config.toml
num_hidden_layers = 15
hidden_size = 256
num_attention_heads = 4
num_key_value_heads = 4
head_dim = 64
intermediate_size = 1024
vocab_size = 2048
hidden_act = "gelu"
norm = "layernorm"
norm_place = "pre"
norm_eps = 1e-06
positions = "alibi"
qk_norm = true
attn_scale = 0.125
bias = "all"
tie_word_embeddings = true
parallel_block = false
extras = ["capped logits"]
init = "normal"
init_std_qkv = 0.0378
init_std_o = 0.0378
init_std_up = 0.0378
init_std_down = 0.0189
optimizer = "cautious_adamw"
learning_rate = 0.00111
beta1 = 0.95
beta2 = 0.98
weight_decay = 0.083
lr_head = 0.0069
max_grad_norm = 2.0
warmup_steps = 305
schedule = "wsd"
decay_fraction = 0.708
decay_shape = "linear"
final_lr_fraction = 0.0
batch_tokens = 32768
max_seq_len = 1024
doc_mask = true
train_tokens = 315300000
max_steps = 9623
dataset = "wikipedia_en"
Each number is 128 + 32 x the weight over its row's rms, rounded and kept within 0 to 255. Layers, rows and columns count from 0. Numbers have three digits each. The size before them is the row's rms in percent of the matrix's.

# layer 3 MLP down, 256x1024, rms 0.0578, rows 132-240, columns 256-383
097:109108098161090178074165147143115111118097118127103141087109131159138102149111143187097143107130139122100175079110126163133149129124103106136165095113097092101160120201146178176114090112083166110119188102120060172158118159150191125124144147184145202068200152120098114099093135127143152111155183086102074116127108104135166108084108129081138160114135111113108141129115104133156086121200
103:104124140116123162078121107112086119121139153138125152134129139075133143116149085123149120105193117095080200141107152115149157176155103194124134077101101100139071160109156157133093172144115062126173111119097144143173136137130147109089128153124179165121141115108143089091104051072113188171086120167146136144110149064210152135076201162167128119136103078156090129166088142120075135103118
096:127063140156130103094132079037116113117218112083150155126130201132088156139131113134209199129135101105094082117132153067090178122079089111149197156119174120155115104102159128171127142108136151107096131157111123128086155124086121200117158100126139097134127100098074173141092173112150126132147108108151178097114148140138165117098083069094100152129092109167112154166120095184125115073103
100:100169122101132151124109118106192174115131191145093115183199106174099147139060104123096149122115114195091141133177115136113116123096122115110087129156165168162124095195109153135138165163124123154142134174141171136136157132107117122071060159081167168125150146145129135100183118167144121122192050142097079118125097098157099127174098132083200098056105076092156081148125186090094168186150
095:161101107090124146161101096126207116096125103135093160082085129146137127154144149127127106168096105119163094078123180115138098111124202106103096107078098137152118120156113177127192115132139063098154103130127090146105059104123165125113133120073130128178079116076064117085183142100119200176134112187062067175110103150096106106134117138058147112104125255163139161137160138136105108171164
109:122173112159144134169129129096091134168135166141120099076089098063111093146181127139141134095151100084187131107135051158105119131118162174078095159129123105091177112145114066141094121133161147129135186079087130153136105126134091142115147100139092111161160129158105072136100119126113085118081189105098109122073117180106151121161185131140148180124173082090050129142120170121158144126109
102:210101115195181121155125165099074106088109139152193067150109119108115099142150125090072115109139090110116174126141079174161099103125117071180150108092113137157116146161146143150179060113136139091159112097136147098145057091096134111156129116101154109123130144095132124177118151073182109150124144140152163083149109149139081119097110210123077083114122149154113148141096159160157125130078
102:126087097131141149115069089106137104114142164117134156189134091096100119095135173130100213126165143127142099152164138162159148125139134133115104145140152164148125118186183090108171101091091093137101150102083144146167169157141079080159134203121130179141127093156171079145142161145100092096133129092093145160152101096065124087073181129091121091174050152165206046135077119098069127177158
100:162085117160196115147106179136126156132172139153125160169185112091125152102152144131158127139128154077120076128140112161117107090112141088103136124100138111143117112094114099140124140107095158174086173169111099173095089154113123140107119133103092168109162141118159090117086147156095142162130103122131153143125167120146178144070139172155150139187128083119139135117181086145180107158206
097:155120108166120149180111168121129159109113124160109173092123111060173096163097125176141121168125118099074148110127176128142147142143170119142082145137144165156164105112143142127109162131163040111076147104094137146124115106126129105159081146132129137086079182089091127113121071120123109119152107122058121176118165089120096166111162193103163170121114067123132136138119094194112125127137
096:125122120135111090120103170114121126132130156206163132133135076165132149113157102118122094143158091070154067140111133132105148109087154146130200082172118151155188155181127126129146101113069126119110116130113070141147052064162170161091164163175060146155140155058149153149070143141170123146117092132182116125136110133109158113126189105122088165063124169149132098152100154128132133149096
094:073090168123091081103067123135027136127095124123143141081130088155162156140090170157134044160080190146104177131162099097160128113090120094102163122120137134099136142125103166079173128114132083146106123087084091138116122112091085092086135141170109067155127159076133163133096172132150157107122126193128139179154086079114152084121184109113179087215169155154165114116112128133157184122092
099:104197072091143135131119105099120089090160102150137060122177132139064112202141121108168079104100121175141118080146107088138191134141133106164068114202102119137141121098129193067051147114104113119124114151117157139138102142161131077152140089140068125188071151115159187088130139138129116158134120124104132156107159116120174174139180096097186155102152152074123079099087130100121094114217
106:084176123062093156176178117112168128115099087187142131074127182125123141147137098092178072127049061098152070144134185128106141118143104199195116141096086157062145163098057139132179098146097142142102176127101184106155117107119180127150132096142080117123091133073178158063047139085128121125122110122091099082170156197082125108128108148097125174151074133163056114122157105074120080166119
098:117146191073142164102147104129181163122143130128117082144097098082057143109120146125093149142131094125155042131166079177158099117143144140116073113088130117074098116180140103131129108110114096130101134075167116098144141099073075172122109125068094112144092157081166176080078184144104176126133092109155103089066117139115150201166142126140187116107149121106191183075168084161096182107156
106:137133121137126148095138159122132161098107146103123089176121137130160135147160127142117141137131134106117114159149131077121153130175166168123096123180088079145097073209153178128061129110133144126155173102047061106109075152164149129104126142113050149105150166194143146101121108142115143185081133148155106087096147140099107151175083102146172096162107146142064129123204121142141125125158
098:074161114111154048148145110105139101103133123099128189207142125109173113150176130187158145126138152101124123138111167102170135173140095163120133112106114171148130126104105129095124101094180121141129203122140120134115064086174130095198128095051119120156106106142109098108135102092106108125129159089187123159095150135137107142180134142099132145181146124103104118119191080154087126102126
092:112128195131136185143156095134169160147174118108158108174113157132167129117134147091100112113173074161116155156119178130071161154164120126160119075168181141175147125091131098088122191106123114114175112170171142140091091083161132166127132188111178135134115150159099118092164152148103121115173182072123118163096112207110138116177156149118097106154139115112109092129132115121232138121092
100:100172114114146153086053152128198114093161107161100145175124121141098151138116141135075171132114131117141111177128137100146099066134161099103124147124151148108062124102156176060180076102161156088111115130141098194150147073130150093128092106134093148207150147114147104115154119150104110137077134107121110165157112156089131146096181111118126108117147122116108106138140137107117167151162
101:054134163140102078087166137120096100156095094184088056174108168132159155098171093162181090146097186087129117110096113138105126142128185131157173178089166086161186148149164128127072127151175164111085117127136110135111128129104097152094176099159069062090089107123140139128136094141136126118125154099161157095161202139141077160165097165191105128095152164148100042147054090163076108101119
103:082083091100109121104096156141119189117122160137082146082124138109148109140172132143114146115196189098144115096096139136092135142166139109153186120128084144151144119145120132177147158082146127116119146134152086169102153144125082120154139146104155159124157104147117135129154168147149135120129149176176162103099134136192115110118117042184068153079171122118156129104065146162156111130150
103:207122148085143120130161157073181117145124131109185151164190140118155088151085134133114123178052132141122094107112161135146148128144131114105157120152134097114091115143131082153141163160112072107130164135129099079127104125139172147084146048123153105157124119167142114198131065131165153122127155114105151088157150098140048156077098112132109147088113133182111130082076123152102070126137
096:159071058108087167179152138104194154184145139098116134153098130169158139175119076110147165129050121130104128136124081100137115146113094100121126152124087199130107109147136163143141111132129109148092170109166170099130118076128126092215111105113155151120117093139101200168149191181084136134136078162111089135178133064138105099114131138092131134142118137071140092084137132113137165098118
101:092155117150098105087148111127119159150112129120123198092143136165071149094134098128132103175081123112092101108064171141162166153112130139121086102096141186134128134137107100078096178126098144142106127143167142157112139126110131152114134109110109093094055090080172157098118097087133151087102121143135070156156122134112132159169119121111087178066115172092160133127162109078101117071128
098:136125127171116090099154163114076121113087136145141106119130104167053189147142154158146086081078182129133103082140124105134090172127213110151133110128126132164100175126164157098130067153072154089137112115184142120124108123179123161154159125119115104090085123026158090117165122180128099165133202198155082105126146113083156079119150142110180117098163083148081149136138083144132144157094
097:175145175096161148131068099090089097100141180176103110114106131153116126151189176158217183121128124125110077128144164133148092086172113073094150189117148113109090151116164095120096130113127053106173130129161055153162153174140071141148083136090125124117047087169153094151128092150114112132120197166152088146110127125104097104170103120144120156109094183098131119093157137104158161214149
104:122165138090122136119090134067096109194085051181178101126171163154185165088083128102120092094161087132174118111113091118115097116128123149075146142131084100095067122134089167116099194130112109110127117075081126085160133106164083092105157099151132119082020103091100131155100136125120126109176115113150095071109076131092131154144109125127140147124123092091139112111164103138104072035120
102:149169127115128129113141194141140144151125117105142117120176116150125103112168114101147186081139115146088149132136138101112147137072098172159103128101160147150167145138075138118108111161111103131108115114107103104112119119128137089164164136102090126082097094103123143096064160135117146075118082078145167129153159134156098123146107044137146124171132102169061174063129124129089150142209
098:149172145148105074125199089157153132074123119093116162166118132120139170160145147134154142126145172129144125135105164129127087117155102087104121092099121124089127105175067135090134147147135191139144112141074138155136134153090155131080148158079091102112173154112134127079147083128112157164102157120141180120132126158167128160121126101126097151131187113140109089071143161130042115139178
104:119163111114150115158120222181132150162117125131093139115101125118128164116128132113126183145130101044080127134116162101169105141083061073103144131116179095155092129125118154131136130149088170122137095092065102090124080157135079112142119060144164139126121130136117128113114097103125086154097091080109144175138133120152115150088150149111115129133104114111168125126193181143113130105094
096:114120179076181141140099135173138107123167125163122171123141102106134099087149125154100221151068163085119136141080108118111125114133094136099148198128139128117145140110109120111146190095107166167144122183130111193101103138174087133126121119152129196127168150127088169147110110153085070129100166155177162145226078017061134111086158150118080116104120176152137117119134098126032180144156
098:128109169135135146101146161164158102051145130056162188149063130139130167208093194178158105111113156081188165090093098122142113063194124080065107159103162126131123110149103122144107153112084135081126129109122077137164144080054144159153201105127151133133159133087180153095133182108156106174133203132190116147096105074147118183131091197134159092050151146102176110082117139129185128154143
097:116123096113088198124066161150074124150112128129116082107128088157124153085142114111117132111113096133143138141153137120145177135110135156138127156180139160138151144150080139129154102115134160113154121150090120108122134103142151103071112070163084141113097116134083118189140130150129143145118084132152123172094131151113131099156121140129090145102127142131103095141162144118066131126083
095:134135149139113137156072133136191153114148168152069122125179191115163099152138112188051171131238120100127183114105133181105134129117162131129154116170155146178096116161091089159074099137149108148142116100152108130154138129202142187161135140106075173180166123121136143108152093104095179130130183130119152142099151145137139143084131128076082138078119112157163044142110099175125094163102
103:097140068152086131091127094101115110151140049040151154154130116071094102097134119129143207144099101161168112144164116100176104114107088124168136107133134177104160044134097131164152150118109112111170092126136141098116156116061091152149148134143137170111156136162100136134076121114118170141125102094180182092114075132124048143165131127088114076181089128150161106157144066171146146102126
109:048096149146122036144093152142128178075092120098068120100058188083127102100143111193132071143148164126131129113128129200132137107095146107108142184176148101165165119166120198124134112113085168129179161098152089152122114138139135123165148151164116087124204150093090119099118087120150099129155131194096134106109126064076136136136154098134123124154143137136181103091154102168117162128077
102:077092101089129154114152113175097119184138148121106127122086145046085148102086158126121101096158087129107089096093130114087163081131104104116103115110073170124077123095184129113114166138142116089127120149131169176167076136150118096117127156128142136143148138065110069124134182105096104091125121129126107117135160112153070127100122080186101131128191082112127145113111159077144120118084
101:072181111160121099134097143178172099076088099131173166164124137165077128126136115123145111199126185119108071156107121113116140174126147067170145130139178131093149141156124163153114113152120107113102148111179138133078081135084131172088136148087121136095174145131134102148173106118104102165097133145145150180167053118159107048150156122160125136102094094155143112135096137151146135136118
095:083152125109121160149077122114146092140152114117066118123161191103191111085125140126152174134127135126108144151078131103141104119088159166170137185111141127140090088085121145091133143076105128122119123119162161110080083128147123094149138146178087103175218118130119119107088107146118100125190153134134170089089094126072142116102130150051093142131165170107109111125153133105097130095095
100:139143069170135145166145103160140132146146118154098150128142164122129111126133070105126157080056121170136167123146102152124092143079078175141151104143133095067162147098139125161126145115185166164125144172131154156137147130137170094112141154174138213131120112155170092116124167150091163096159138084107098125081128090089157107098141128108144073168145102100114071138073141136108122149088
101:130146117128081196127107117049122030126102141145148142134123160105081175107092141169144090103089106149116096117149095150168109116088133138131099088060167131141081118203139074104145130157166171119158083163158154095151194174131147131108122091139176113134100145102153157128156154140127117159166123128085183144123082124150119132124131165116117110068117135147136096199087140118070129149143
100:127118125129162152068116145080150130151090130124101123148040137061165151133118090087132131121179128109127079143111130089139110161144171201107119139119154129185161113161102206147077082132094138140054099181100149158110062136142096105142093129113144136105168187178165140164132114169195136139185138063071145059173138076116161123143155064127146131095161142120119097129106200150057088091105
099:131157184128131136149140152197099112174137117150138087095119112127154159127108135142127170142077166161134164125171127150094164151156157192118176118156073133120145140118088157111117113128162120157161111161164156186167104136089103023178146145158137152097103138142172193096166106150117083173224149172151108145145130164104192049124107148165182124127178118178108112096180139102170204167170
098:125132159120125099138052038124162202117170149144111139100130073141107148090112154179117114122173198067160115185113157118131150097193119182139157103083172108126119161136144135120130167091157113154119076133100130164178106138057150144181121145157140158153165167159195058140157114139101144135108105133144126143077197104149164159177114144100129096116173105139153087113123141174122135116166
099:141147135161143100160128154123055188131119116103149144146148101172099124077184094097151115169113071120181101176174142117124126083132091094147164123164182152127129158114114136143188167163133135164098155103100080106188170122094144151126147128169117146092127152140148112127135151105127120085074164055156134119136150067171111158050103128133190130099156089147161158147103109147143145119191
099:128133145165190143133169093148125155127098158100128166139121112131084111199180113140172131107141142106151063178159063085121142141137114136111134102113088114139116101127097152180159123097108107129126126126183125066052118145100099180122123171122100084106114123176084091160156152103136160168091118113141114125096096108142172103146098125098145114102141120110142138171150114140167108112121
094:131140112175154196082207131127136157146170192111041109146149124085124139137176191119070175157164157090103121128125090154146095145094083179107113110062147095163072125137125091122064131127089144162123145116172127079101118180114153182141094150076166119119083142145110088134126164189061145095181188123140090089166105135157144108139150183059122133127141089070119112121154143127145145111135
095:133131086118177137138139117129105085093129079116131177143158146132141130092074113118162129101150173139125120139135150104122126165123105166137150128130173039098164078129126165107102127102140122113140155155152118092111157104071174123105132073133090077103153154180138080137129070164152098111117125124105123104126097083118105112137194129045141132045145165108132064108147155108139134151094
098:148131148130158178144149123098143137088111130106147137096136167137116126109136107165115086143125138134128140144136141128104131134119089139115093139143130093137158145175144106128058110158159159085126178127101120090117163136175133061135097126109160081086121112124180176167191120101105128108121108150115147142171139154150158123129083178247204145136135155117131123096146113120146128119172
104:156143110155133104086150083189137125116119104109180144165167125083106095106090102132143198146081096145128094103123144138141130128085177114143146146118107134107185143135139144123080194118131096166160137142167083208154186127135122088126070065152145139078122155143096161144132132119125096140129086160127102077145128176121144165103137142131128109137090176113151067141104132128107131138112
101:135075132028115135124056085100181087096138199131144138110072098084153139158115144093160104175105163159064090131166154135087125102141112104130120125120114125121107148165113115101157147160114121133180133141103109106126117141106103149113097123085108171035138105033120129137160089177138114131162142143126142139130092120139175037149140119154115128088129082133155157149126160166060139151109
099:152090103150129082162171093113128096169142184164146089151147151080152080136127128087142153123136145162136186129106088144105148077153118109053088120140052070108128121187171135189134161136137143133140110110138090141133177162153148142105138152123121125100129132150116157044125129123153124123117090122140154113193120143180121133152140103091144137167131190147110034162119093091083069094156
097:113149193066093118167137087177133140133108094194123158131125119190125142146118112148138132135083117140146143169160118117159169190166178132149205142169151100138127108165107103157077143070126094122147113152167132158156135077125109117102151125087087045204185173083152106125098153091108185131143155167096082144148104155207176117183112154172162134165099154138115139161169161096107098113088
099:146054109139076094112143121080126136116072174165161085136161078106114093199142141123130077133154140147054129076093135151094121063121138169153123167177146049171117096087112111190187062162187124144186166146146146112124196132117114099096141111157156138119104133134103125100136115127137120142167140090165169089137106104045105102155144155073201134110122112150104152127109156120142170140112
101:157161142080168113165105175153113116154113078131119147137169154116176110153125139095065115121119124156101108144155081205086181086117113071114091112135181095190139188059131115134116113105092186091138124141119149130154148178148133136114169132117205192169104141202154088172168137142133063114161136101096118066119133148081133146172105161140097106193042080182129099082084066159205150117135
101:078091096112122160122115157040146137109126121099160111095110202197121167102120066110084158103229170130094146168140069161147126109182155125161169082117084150159105132157178149115176147145127143115141130064119072229147093086161143114151169171111165087120178126077146162116127114111100142158166175131119192083150142169099101041132152092141164097161166090147111128122141133165113119144128
107:117140139074051068150200135218126120133095087167154113132119131176157113170125122128071139183149100154105098102171186147168174170150155076088096134145158158154096130144165115135143093112155156163130142151117194145115182102176062141129087159151177111162155141122113178131159167135142110137150129126150107152095179116202156096114104125153146150168126084083139102135111147146153132114135
097:098142139158100137138173114133112143085086087112102161157117107127208143099090071087088147151168159159159115084140109118115151127089107081113096140139134116131077140149141153121100122087134121138123088149096166134115211165127137105104111120112154122110221147118170207096072103099121098128122161167138139068105144153122151112157111139122106168106142149158070187130081113107061101136117
100:158113156165156189126191082182105191107158147171107146122152106151178114127100085121208147117203133152125106127150093118126100140123139118101119120084044157139101119176167097160179147161175136118120093173099134176033127095150138150101083114096138130097115105151031157114125141141112146100111083122104117177122073117118019145145100095104136116100124071124193106196134123158167165163141
101:157066122119056112125070164154130095100128114129146161074089142138120111132113138144159158139137096176131113163082086112129126123134103079051158176178118143132094122121199155132157159111148106106131128095068098057118163158126172117157142149102216085105094148052079192153083169082112094169134175153103212106158120049094157141119102154116141080078081106129180174172162167146090116150113
103:124144118094132119146101116178130106189148097071112188122137161149180107096108131121140130135162136146112133115121128103113173166084129182104114147217129143145105126082121173123137173187090180103161109177147123133173170155141130110084135119139151159157081157143090177135143118072119113208106193104073138146182143134124121137098095116129096104110162218133105045190153138178113124122142
105:114159055085120109133134127108144133124047113175110158111076115111152091167111108089162101098118146169153060137089159074106077138131091104145097123112145138118169171179117131073099109103125101089115149106048139162188098112183100083169121142078109133172078125129134084147116067083192146133179186109159095137178147117122082089104203103156112114145123152144095143159135095195062106200139
100:130162099142140073125098146109141141154140126103170077110140180080131135155206112114138156109114098125166046115136140148152117153114089189105133127161133112154119078102115127135117182131120054127115137130138137113077154216131125161085130038094152180135137102160107092126128113032106141126146151070102129053093151092138101160120155082141097132107097088128090061107127153152106131139125
100:135111090115151143135098152130147078129130134133120080088102143127177145155167150124221077139119129147107197167169161128093116158160103110102135121154202183114135121106107119124183161084127120133126142131206166098096095106143104114084136142160081142189130090156150066093188155118117135097172136144106109158118193094122095097123065124134092093126160152124144102043117161131130101125095
103:189094171125160101102063112233130133165124118112149124121172112128146079078127152166096076123115142050149125097144091131108166123127114060122136165140041125078135088125121110143141125154113139129158124173158112144096031150161110101043150094106118138099096146121086162122147144193172137099172167149140123154124078110181122099178088112166064142163092110120086132147147166148160143104143
098:142122127104153148145062125082143139111137127141163095163117158128122154114118138132187163096166143139083121082110104152107097110141184129077191121068161126144099071146170126105102130142128096102147117113140143126202147116143108089136142153130147127158117128115073128129159086098135128127119169131080134127156173132134209100155149139131166143161097146113083177145182091109131129194163
106:138080163097092109084097141183172113182147092135132115078126155143148099128115060186123128179129100092117108112146153140113103193110096121146133151141150127132182099050090098148049157121154113129176099112106173115076150137131056140106131107131150160158120094120118164099126105141119094131142113109129126136100156153150091096144152183127126116111137147079113148112109116075166178135157
093:044102101131153119188169122085110198130157097169079112110156157153138090079150075142150124120114194157065188097134036117132132146118120120120070144132077138138094147122127172194107049163145144107162146139149096117145144112103122092120140147158144110082081084085104093160164105163108105179130164117061121168143166102086128104097105084060158131137179114136101120169171113115174131118119
101:157111089173129127134104144158119190098091137102131157116095115136089052107127103081155141137114115174166123121120172059103165179128135116077097061122156184096104153125131154147145141138127140120157158128183088111163148143119115166188117186099117080071131085172045111127066138073106180123173120099086132153105128210154098167064117132108137103150174100168102086113104103142102121153088
095:104112139134167118133141119130059190079095158065138110125089124085145130211182118139080158134141126141139123163126131149144152105171137110116139148125100074098099080126098097106126106084163112084129178053118127148167104128172142110096162067122132122104125080109153104168098102106179128173086147079170182114137140126147175136197120139113098137095152112126105157173150150061111113166130
100:124112113091163063090073107135145148090139148096185127141135102139097169122100083166139149192188122127117138132181117158099094168163175026150090185102117095195132099077062136091161130107110104076142158159145115178121061071123121154124209125085137122125121115134146103110136141133117162152159110134096145118112110120149196145088111146099196109140149076186123131109102167148127104081097
096:167207141173121123089109116167147137060054157158110098082121168101186096136113084139095140111091119173140125113113137108137133108066102141128091173119124168134094171094125081128146119185139110136159124100135135122114116117098107077197145162100057102029159129102131131088079142159103142149171120097151135131080109150131069167125160134107114137114123130072123061116111086105144150163123
100:148132169088107147161158076101094170128098138198131123126150099158189187131136157078129134166168161118111062133085132131159157119122113182148163166150085175146156116116099080072104124138153180146135139182132181163168073137127151172116142164147090075160162140134137135104119123066164120101153111141107171108124117155193156107175158085122090149155148138134109071135097145132156120087141
097:125138162098189189088165110068157129118094144151132120120110109128149152142144129177119162121123108166177103150095135171182065129155109165156139163125229095135114150148145095174150148165196167125076089073167142180195156144144124135139085146159087081124118169167141133128190158104105160126153124124140114075123057187125177180134040135117156088110161168191165178167101154110145133162122
097:186187142146138201131165191124195149167110078088084136143232103120156128096128070099081111165160054187131147171155147114174154165112120122131097085108161149101149118115086064135199122124130174138135075176132088129170159073083126148147051078166109153120156084134162120145083143082136139080130095115146109145146150162150122208113110112195112122105113142090154102123156104138111140128050
099:118152186170132138149149158158136074161130142163114195171154132180119151113118137139114120105155143143137108119188074087097132092135141050147118122122141150085113063155114092116124136167166169121136133121214119170137177130181149120133091151130103131112084151128090201120130110121110095104134123183159119137127116088100176140116108071178111147106087098133137204156113127100024087118156
103:182113113158106078154136087180047112133148128111107123111151131094114158139147135107172127154095108106141165155137170135134126094148096117146055134156120109181116127152087141131125103112091129150089151142159144083098145120122156153122138165164133092147163111142083113128151122087138067137100124119097119106203106146133136121124080095099097114142145134196128146193174131131130085141089
102:152192115117087157126175120151136149158155137167164169132103099101089097163095102122152155097109114136147123166130151105124108167097112178106135103111132196082125138099109112096177132153153198098124135178118102109122111206166139206098118099134137119121128136158084117098148160129128147151085125062078080074173080100141108155084129159180179083104088076131125077104200094061185124128109
099:129132079144087084155069075172109113185133107077096195065153120118146142110128128122083172112134123110080132102163159163152132127141137160108098119155103178094103095097160131186100102131110069136112079174093081165106106191139132142138107068091172101133126122129110158161145078188139101133112120197140112124116079068095099145173118163138189116071144081139125150089151155101111157159121
096:142092143127157105161116157159196076142092121126136138132129083121097110136134143082188103139157110139134127148169119128131159151099130168130144146148165170143114134119118082122123118164123130171053185127177136091110162063132159096169113098088112035103075112105150177122117161107122107164115124155140077133128104099142153133125104143130111138061213132143145115114094123094122100054111
098:123182126120174137140131098125167071096168105055176137138194115126082119123145140148095135099103121120196166177108094122080177127135158170165197155138100129121104066127140093097151116096141110137088126092162167119066062147165138153098149110094107120193154122150079116121152164137144087165157116189132134126119148149138132121085108108117112137155124176108105106190073127140142129084186
101:149183146162124150112159116110119147068156134120090031138155110099135136115067087101133154097094133148166179087113120100137166102159121123139132144103107121072099145113139092103184105197114134149173101172081171139152131131121123147134101087148152082146076180206153157116144110134110062141076074116111121062155154111132117114156154125108101189133131162110136168099150088137164133134132
101:170111123128102111152093162102091166133142127108123073183115167112135096124139180115139104121155088118161136123095121091123132120090110198124105112151116086127144151084150084077089119109083150162067151088113053080127084086122100164113140121136124104140078106144066127112083111140109154165099101116161164116147120171138142152142160084153099113152153190152116122161167144126100196096189
096:142108124113134139142072126136118075143144145128103086061124145122119137096126157100120182072107111161129123134183142156104146151084141098183158186152069149109080136129140083172132138159041147096126141098137087136122151174100183089111179118082097086048122186141112164110130163076141105152123129106105124091167088148133122159080125145144136108090080152145164184094067158069086094101090
100:128137097096161041156129127120139103158187123165094122079088153076175152112159149077160123126179121089137138144148169132142145126151147195120184148117156136131145097098123108166145097136119152142152096169135049043135108127096084136155123140114138096168069100142103125133158129166154092166082101153162133077141122096103103153154092130112187099113192121135075139127130118103151145103183
102:128074142163117164173150186085081090168120094106125180119113124149103092078131099097104093179178138134124150149082114130113094107124130120094169147135124143103131099083143162177165175090111125111188188174115125118148144147169128134158131150123142109126085067072173124087134032081180062073130099138153142181124150088060139148109106101168121184096126134147080127122138133140132156073115
096:154138132138081112180109091132104087151098103148128207129156089064151118120148106157127137097091096144170154131101105131166112196127097136111096082096129165147092108123118121097109058102144174138099116141172119080190087101120115108102112114073048154076108092131121150158136114166120052172112177131109084159151119177108100160163159116173112113100110112112124178132134140137058154106103
142:109120077127114146092123123116113161125159103106096108087111147133158117181131097145106124126119169110117125098110112174157116134146123125188075131119153114116159067077128168089089122113096153117114146092144149138130096160108092050141118138157144122129142130151123085094142119202122133165123114110107154137112128084118119101125130126088117082083084137104113104162137114116137243182130
102:130084140048144135121114136114119083155106177103121123077114105112138112100081131142098148126144175165173109142141080099072101124144137127130157118143104081132072143148160137114138125169143104109140167077111092109174139124112129148134118100128122158107123092136149084107141094087074147109103126128187135096127179115049141097177114139088183144111110056141147134168181147107088095136147
102:111155142097101072095125114148142183119124147175099122160146186166185131082164067131124118150181172133146144107152166181125126103124123066081164136147102098203136129122165126087098081145166062107060188103100133153147093121147132141133161158164120111119157139155100168121110113123220121097146072102134119144156145148100154147127135101155098132145142130104140153162128094138186066154132
097:097171121170114102076112130156092100131112082116104080139150105158138106166155151178155209155119119156113162087105119180137145183143138084105060159084124137117082149132156148145131156084090140174118098136153061140165220164139106139135164170104126187189159200161145148090118058139090123116137137141140142147149142186164087113184163041104106103169184113093120106114116100154121106132135
101:122095141135191110129095147127132065125162132097129135153177114065100150105105117110137133118132096132096153123135162155129088022104122091137100116139106077130188094133155129114116097135091137109059125118120126082154128126119091096104109115148165111135213098168081121159095138154075132099145123156085107091119119098106136122140155162137153119126148159133161124127171129165208117152071
096:173151201184175164118118095103112144138206112107135124185125102111169139137122160175127123115139143127153173167158099101088119134113142194096119132114051183146166121104142127133106103099161133085183159130096096149100141170116115193089087105172132143172186089168166162145082133156133146158090172162122098119134131149090068202110103141186139175111070126133157154110160105096076176148067
102:116161089133169131151077122157105173187085104085039070146145129092114113136143125161164172116205172135193070166134128115147182181182133142150149148166150145108211133181141110123142157097154112087122111126197137167080090142113172118155140125173109156121182161106138071144096070154135166154189162083118173174112098155158099099149146070132143144122119208133144090178135092115162182156124
099:125110162101145108121137072083133139076110168132145187128094173040094143124071114085117114164133092083126128084121148111149115143130104109138123114155143087123113126058151153090127113094110135063138095146067101141179109113154131091104084170132165103146114158180132172177146093156123134118144122113106098139151120132068193170114156183131099124177166092120133138151154140131173126184087
096:128114141130157158140104104117138139148155106102103154047104050139183134132136204103172105080104124164070136114106145101109098077170128160127130083115120123130161175182083117135098114088134150112224138104140151101098108118153083107154152131106166187189139145102103124086121113177067153087154138113137126105082153137133114068146107108126069113090158133135141125107115139138151172092136
099:118110062163150156133176065153187145180112106123114128135117129127210121100179057163093096103125145134130151117153143110115140118175175159093143132091201097126175131177119117172148205105158162058104112180107139119125149155128148093108108177104126200140078117073111098071127083083149116096212124125114143103146172110122178140173090100120173115097111147110131119156094140180143117127183
101:116069125111090120086131109115072112106143151159164120121114170164132125133195158175117104123154144163121137141123102090142116051147101121128189137147132076103173118126158132108116156125100116115115185096138082136111155113132131160118142109174102125124138107138114100129151127133088106119136060130107121194105135129154127148148180130137117153106120076130102173172099144120054151113097
101:124061185146134121157089199103144053129161165163141171159129109080071144156125101098108119087144081119108087104149137131121190173090127206112113102110115073117133098140134124085107151133149098143160113133155152158129105119124197188123101102094156124142136197124140134125109135173100120126100096149100128090073081114119109148173115118136127068103112114140134158129132169121092141187170
099:179115141173103120139084185165122117112136156106063055170120146100129183124107105117117194128160128091127104123118084136146156138138088115152170121141178167133162100055150156075091126124082101098100132147142124116149164159114159135162123106128076165134189137129093169124132099130117084162170148104139158080145153098135058085110153144196095141079172154109150129206097103189082174165093
097:086096135110126041132139180134185121112103161139142219138121090101121088162154168131122105166138122065112123089163112143114118120088104166192164145152198088103101143085124145149115099128129139119145113096131184194107149183116106157124146135147129134118156106151209171137076101121126080096112137190098105115123138112155150092158129082097094145070115111130103105066084107137112064167118
101:179120135088130115112177124064086163157093155142118182061101137156133176137075177128114106105040153091140120121139150142117195196072099101112124052125171164108180118109146159120112197131112117087141121198132167143129075153128146122105137150117151143133122119199106151088146074107112108156125186187079111133090152107154177110126088172137145145098079178097120155121072096061179139132181
094:142120203196087167152142136139111080169100078102060190128095106126163106220130136108136103138130123076129096139117074121103128143121103167116106168094192114074160135128089097122110152096161146064100134137108149148071140118115080122104115126139128082122110123162147153146074096111145150057133161150090158131133129157107139083146112123158060134174148142173115149124127093145117116091099
099:107136095122157167081098171157095104053117171125189128091150093099089153108149132114097075163113086123140126109115064175074144127115131116113113133064185115181134138121123056112153132163211104126146160107136130123128158081149152161143049178140116126132129122084187144135100104131168079125117137166148123120180070110136061148125131142093116143088134176126093152090072138079138149144123
099:111112127167151114121142130191120153091163156101088164196153094103119126216188104159083172155150134158087030079121116124135143141099166031106115144084050168105161140081087119111162124158101123121094177142084114140153107070162117186131118064151161102157095133088081115121190115129099153068083120175137097129104163106172157204106126123115054172194099137107109112133164109070138084165138
100:091124169131154143151100141066141139122181146151217087110158111104134074172154124104130120146098131120073148081121124172166133097096157079146151122169107185139105090092047140146117120136104137140081174077080087121159133170128119124111120171115116142113187167053134067082101168103090173146139110090096115154101156138086110079113104138094151105137176128146068117076105153132161077189122
100:086128139151135139132101151133102089143091126119116105102147146117159164164117198074129164129139124194104112132139157078161072110155077135104121144142079132111112136134182098117074119113095148133120115165169168126126155104180059072163062117120150084118068135095120129149120191102085176111125096177164104149130121195134174057134114136143143140144088084117130189075128156133149146120124
101:139150112110156158096114181140140052137089140105175127154160133127145130084150233134062119116095076157119119155101097155110124175170162138127138123102109168114150163102146082119103145121182151091160132152106066162121143068144142127132114156151174124073124124080192139132132091153110073160144079102125122138157127170162150071151137183116092118130123139120157138144058142104093139130155
095:096129077136118102173130173136164159072121139142168135135130129132114127111136142140113102178110147128129103111133157054064125114106104132158103133125066098084116183091128118150097098158139116092152129107091088206086116089103178158122152125144080145158121142042102066103161129119157118106093124101106095179117106128154124161059149144125123140090030067152133147134101109093130107120130